From a checkpoint of a small transformer trained on Wikipedia: MLP 320 SwiGLU, 3.46M parameters.
Each number is 200 + 30 x the weight over the matrix's rms, rounded and kept within 0 to 999. Layers, rows and columns count from 0.

# layer 11 MLP up, 320x128, rms 0.37, rows 37-40, columns 0-127
208,157,221,154,241,182,183,221,244,219,222,163,266,168,218,207,233,174,131,193,205,203,226,206,122,238,185,165,189,276,200,224,144,182,179,140,200,248,195,219,216,188,221,201,196,248,231,183,186,219,209,235,172,192,203,89,220,187,193,179,201,243,204,204,202,184,166,203,228,128,203,213,218,220,213,164,221,147,196,258,223,143,193,207,174,203,194,176,155,179,211,160,177,213,188,187,204,188,137,190,230,223,248,205,232,191,124,237,184,215,225,182,192,186,219,207,190,173,199,208,247,235,199,190,173,181,166,135
193,200,152,184,171,161,192,189,209,199,198,184,213,120,161,142,222,186,205,199,152,210,192,145,185,215,208,208,206,224,180,200,214,213,176,192,195,172,206,211,158,181,170,194,213,176,285,193,208,233,214,235,218,212,207,199,198,227,206,207,168,117,223,175,197,205,148,217,209,170,172,166,168,157,174,220,165,226,245,214,210,153,231,231,207,219,179,196,247,195,169,192,220,217,178,227,217,217,158,200,126,277,233,175,138,206,200,172,227,155,197,235,198,187,162,208,197,180,172,178,214,180,188,225,172,187,198,185
184,223,268,185,172,217,187,172,263,170,199,181,200,140,250,208,233,166,194,200,195,214,203,204,221,177,218,253,176,241,169,259,178,190,222,209,186,203,185,206,230,164,195,191,170,207,163,221,135,206,192,214,192,226,208,183,190,227,173,212,201,223,181,129,211,196,211,213,196,277,213,182,250,207,191,226,135,199,242,243,196,225,219,217,172,222,212,230,249,225,175,215,189,177,202,245,188,166,149,193,180,236,114,248,228,180,224,168,234,250,241,159,186,232,195,197,249,164,240,191,182,253,217,211,216,179,199,238
171,202,195,172,220,211,252,204,164,262,188,220,230,170,196,221,208,196,206,166,202,198,158,237,223,176,199,173,234,175,237,179,200,174,225,170,216,198,186,203,196,237,212,161,207,203,168,227,184,216,199,206,210,185,205,215,248,155,196,179,179,130,248,168,225,207,172,204,147,242,197,182,240,165,226,207,206,157,169,197,214,236,156,171,212,214,189,238,192,214,206,248,282,182,220,247,194,172,210,151,235,198,229,190,175,203,250,200,176,143,151,164,183,190,162,205,144,192,229,196,225,208,206,195,213,205,191,253
# layer 11 MLP down (transposed), 320x128, rms 0.143, rows 37-40, columns 0-127
174,227,251,120,210,278,194,173,171,241,133,135,198,199,239,167,198,215,271,165,156,203,208,208,169,149,190,231,214,171,157,199,190,179,189,184,234,229,217,198,195,151,235,280,249,214,202,206,201,198,208,166,193,183,152,195,238,172,239,203,142,250,202,190,194,108,237,257,231,212,196,191,201,183,172,179,225,173,239,184,191,178,210,229,215,179,185,237,248,194,256,169,215,236,167,186,210,184,169,170,232,221,160,200,232,223,179,209,248,167,163,227,171,227,212,208,141,208,219,175,206,218,123,219,190,242,186,191
212,170,178,204,225,268,193,245,216,222,206,199,204,262,152,209,146,197,195,222,231,229,172,153,160,162,167,232,189,156,278,231,209,165,236,190,190,204,177,206,224,199,174,203,228,200,190,192,225,165,231,195,191,189,211,250,189,174,163,185,226,271,215,181,173,166,203,228,215,192,193,238,183,243,155,137,191,239,159,181,174,214,182,219,125,228,179,210,202,205,242,193,202,203,190,193,202,188,216,163,184,147,159,200,216,198,183,208,170,180,304,186,185,137,221,231,222,224,223,188,199,170,196,246,216,164,249,258
141,181,254,217,198,229,223,263,239,213,225,196,218,175,219,218,186,241,197,178,178,204,133,204,236,231,173,163,140,248,223,207,197,208,229,198,170,217,220,168,219,172,153,226,188,193,190,226,149,181,224,218,185,220,170,198,218,221,238,190,173,177,193,153,188,250,234,183,161,244,187,221,203,256,219,175,172,157,188,279,196,155,191,205,216,149,130,224,191,151,203,153,190,198,190,171,197,179,219,190,218,192,172,170,274,246,224,156,202,186,222,157,242,183,155,222,182,207,179,199,246,251,223,213,139,161,195,175
212,225,210,223,199,189,133,204,210,233,232,195,217,224,213,248,222,170,231,232,159,215,202,147,195,207,182,228,195,259,233,145,188,237,246,223,205,242,152,182,220,189,219,185,231,224,211,127,156,211,201,185,216,162,225,164,184,197,213,172,208,291,192,212,216,178,187,228,214,184,212,167,200,187,247,240,244,231,201,155,184,187,170,143,184,226,164,201,210,226,232,214,153,233,179,166,165,193,151,223,175,221,215,205,163,176,198,152,176,196,218,216,213,152,184,188,207,235,247,183,204,151,249,179,179,198,232,206
# layer 11 MLP gate, 320x128, rms 0.338, rows 38-40, columns 0-127
174,200,212,199,139,152,235,149,237,276,182,244,224,159,187,220,164,225,189,209,158,191,173,169,260,165,168,196,200,210,157,216,173,207,177,185,172,212,177,189,175,187,139,140,233,163,225,228,202,174,218,227,157,176,170,200,237,202,203,196,203,198,239,203,204,225,206,288,196,161,234,223,204,231,218,247,205,206,168,171,196,173,195,221,192,159,204,189,160,197,206,174,223,225,164,249,180,257,168,194,222,222,170,181,149,233,214,165,227,211,211,169,236,248,201,194,172,233,194,235,177,231,208,200,214,202,227,204
163,229,172,139,177,170,189,217,128,192,164,251,175,159,213,179,166,239,206,227,163,192,218,190,146,177,283,178,184,268,205,172,159,176,194,180,187,272,238,205,223,229,230,232,253,166,165,222,176,175,169,203,200,191,190,212,224,201,200,164,178,191,210,162,170,171,194,235,214,185,269,185,132,91,150,226,158,212,207,205,147,190,236,209,214,234,198,239,178,212,165,149,196,170,192,221,148,177,176,219,199,173,215,196,157,225,152,219,266,200,168,126,225,223,210,180,193,181,224,167,250,198,184,216,228,212,159,216
248,198,209,217,163,227,190,244,211,179,252,200,178,136,174,204,185,187,203,162,159,217,181,170,256,173,182,205,134,168,181,185,185,186,189,248,224,164,214,180,184,184,252,214,206,191,186,221,225,240,248,229,174,244,158,174,185,253,189,178,195,161,211,225,199,161,191,168,224,216,209,229,164,258,195,261,204,261,191,190,198,136,184,248,154,209,186,211,237,209,187,178,219,171,190,177,221,217,167,252,173,191,201,168,136,141,218,207,217,269,164,194,120,162,170,134,242,200,196,163,133,189,162,211,192,187,210,211